{"positions": "rope", "attn_scale": 0.174, "parallel_block": false, "init_std_down": 0.0, "lr_mult_qkv": 0.4, "max_steps": 5915}
Each number is 50 + 10 x the weight over its row's rms, rounded and kept within 0 to 99. Layers, rows and columns count from 0. The size before them is the row's rms in percent of the matrix's.

# down: layer 3 MLP down (transposed), 640x320, rms 0.0745, rows 564-569, columns 160-239
# gate: layer 3 MLP gate, 640x320, rms 0.0798, rows 565-570, columns 160-239
# up: layer 3 MLP up, 640x320, rms 0.0791, rows 565-569, columns 160-239
down564 101:55 33 44 41 60 37 43 52 45 54 23 40 47 28 44 56 60 37 34 53 40 39 58 61 50 41 39 72 45 53 45 38 45 56 48 60 53 43 60 32 64 51 51 57 65 64 60 53 51 61 45 51 65 54 45 45 52 35 50 43 56 57 47 48 53 51 38 58 46 51 47 35 63 48 50 43 35 37 53 50
gate565 097:57 44 51 49 45 50 32 74 54 53 50 42 40 44 47 56 45 29 35 35 61 23 59 39 44 58 49 45 54 16 57 53 29 58 48 60 44 58 44 51 53 41 54 43 46 64 41 35 47 45 38 49 63 64 46 36 61 47 54 50 56 47 20 49 63 64 47 69 51 43 46 67 46 57 66 47 54 65 60 48
up565 098:58 26 53 54 56 47 55 42 54 75 40 65 54 57 51 54 54 46 50 29 45 70 41 42 35 38 47 40 53 47 56 65 41 63 50 51 55 53 41 39 54 51 40 39 55 57 49 42 60 31 52 52 56 55 49 62 64 45 43 58 53 41 60 59 56 44 47 38 52 43 53 54 42 45 66 44 52 47 43 43
down565 095:39 52 35 61 44 65 52 53 51 47 49 52 50 52 57 52 50 62 48 47 27 66 38 53 47 55 50 54 48 47 45 62 73 48 64 52 34 43 42 42 51 67 72 45 47 51 43 49 45 52 79 35 55 45 47 43 53 55 63 53 51 44 36 34 52 53 48 42 52 52 27 47 42 37 53 33 57 55 46 47
gate566 098:35 43 51 26 50 29 63 49 39 51 68 51 50 43 42 41 48 46 41 59 48 59 63 40 47 49 57 48 50 59 49 44 60 59 54 58 61 72 54 60 54 56 58 48 52 45 56 40 58 49 63 51 42 59 46 79 63 51 50 64 51 27 63 42 37 48 54 53 60 39 48 33 74 55 50 27 50 46 51 60
up566 099:57 45 47 54 65 38 50 39 49 54 41 47 46 55 66 65 46 40 54 40 64 49 41 59 50 48 59 57 35 51 37 60 48 65 51 24 43 31 54 43 48 42 53 50 34 52 56 45 30 35 47 54 70 42 53 41 58 40 65 67 58 43 44 52 62 51 47 35 48 39 57 56 45 52 58 55 43 40 46 45
down566 101:57 44 53 60 54 43 47 54 36 68 53 40 38 52 59 46 56 46 43 43 58 66 27 49 53 49 36 56 45 36 37 44 62 37 54 46 76 31 49 52 41 60 49 52 49 43 55 51 39 42 61 42 49 64 49 54 59 51 43 60 52 62 55 49 45 44 35 42 52 35 63 50 63 50 41 43 44 47 40 23
gate567 095:51 52 47 40 62 53 55 55 47 45 51 57 62 56 40 57 62 59 42 57 71 52 66 76 61 61 56 68 43 53 54 52 58 56 29 60 46 30 50 51 50 41 63 49 30 48 61 67 69 39 67 55 45 43 47 30 61 62 61 50 42 52 50 61 63 39 67 58 55 68 58 46 50 44 59 50 47 69 66 48
up567 098:43 54 60 35 51 53 48 50 44 62 61 51 49 50 49 34 49 51 53 43 46 53 46 55 36 57 32 58 41 26 53 42 53 45 55 43 60 46 48 63 48 64 58 61 63 70 51 51 43 57 66 53 56 46 35 39 67 59 47 44 44 22 35 24 69 39 56 49 50 45 65 40 61 74 64 46 42 66 34 38
down567 099:62 48 56 51 44 48 49 56 51 47 55 42 61 65 55 34 36 54 62 47 44 51 37 57 28 67 41 55 54 61 47 53 55 43 56 28 45 51 46 47 52 65 61 54 66 42 44 49 53 50 52 50 55 53 56 53 52 74 44 43 27 50 53 44 48 48 63 47 51 53 49 56 62 63 43 46 40 43 43 35
gate568 107:63 61 52 38 48 51 55 60 54 61 55 38 56 67 61 43 49 56 35 51 45 47 60 60 46 53 68 42 42 69 54 65 48 55 62 62 57 37 66 41 65 55 70 44 50 53 58 66 69 66 59 47 52 56 44 40 48 48 43 49 38 54 37 69 45 51 56 57 47 41 59 39 33 43 28 66 45 77 51 44
up568 103:44 31 50 68 57 50 58 45 55 52 54 32 55 47 47 50 42 45 38 52 60 39 68 61 40 31 53 46 48 47 48 40 49 33 41 50 36 54 51 41 44 43 37 53 43 52 53 38 54 50 71 47 50 39 43 50 64 60 62 48 54 45 48 33 59 41 50 46 53 61 41 62 56 38 72 68 51 63 36 40
down568 103:40 47 52 50 46 43 60 41 49 56 46 31 57 50 37 70 58 42 38 36 38 65 61 53 46 50 50 36 48 49 60 38 61 34 43 53 59 59 63 61 60 57 55 47 41 71 37 61 54 66 75 61 67 51 69 40 51 47 48 45 36 53 55 55 51 50 44 69 50 52 55 50 49 40 40 45 56 52 55 45
gate569 095:69 54 49 31 49 32 60 54 43 41 37 48 57 52 57 38 42 53 61 61 50 44 55 38 51 58 62 37 65 52 48 62 63 62 52 39 51 52 40 31 54 59 41 37 33 48 39 82 34 43 40 65 44 59 54 27 64 40 43 40 41 49 48 45 39 57 52 60 46 63 65 47 51 66 67 37 41 44 55 28
up569 094:40 42 55 43 49 47 52 33 81 60 72 39 55 31 57 44 70 33 50 53 50 59 51 60 49 38 54 56 37 51 44 58 41 54 52 45 38 39 65 52 29 49 59 52 48 61 47 29 48 70 44 58 64 48 43 79 41 56 57 81 54 40 49 34 55 65 44 38 48 41 49 46 42 48 47 45 57 36 40 54
down569 102:65 64 47 53 56 51 44 47 62 56 47 47 57 47 34 43 70 49 42 50 48 46 69 54 62 36 52 54 47 43 45 49 46 47 51 57 48 59 69 68 45 51 69 52 44 40 69 25 58 49 43 46 66 58 58 66 60 51 45 43 64 36 46 41 67 63 44 52 59 38 48 50 38 50 40 47 57 64 47 34
gate570 099:52 49 46 50 33 66 72 56 54 43 42 56 50 60 40 48 53 52 49 48 57 45 63 52 44 47 43 57 45 48 47 49 40 45 42 40 44 44 45 66 31 36 49 43 39 56 68 59 50 55 57 41 50 30 47 54 44 60 60 38 42 43 45 50 54 40 55 63 40 49 43 55 36 30 46 39 43 47 61 46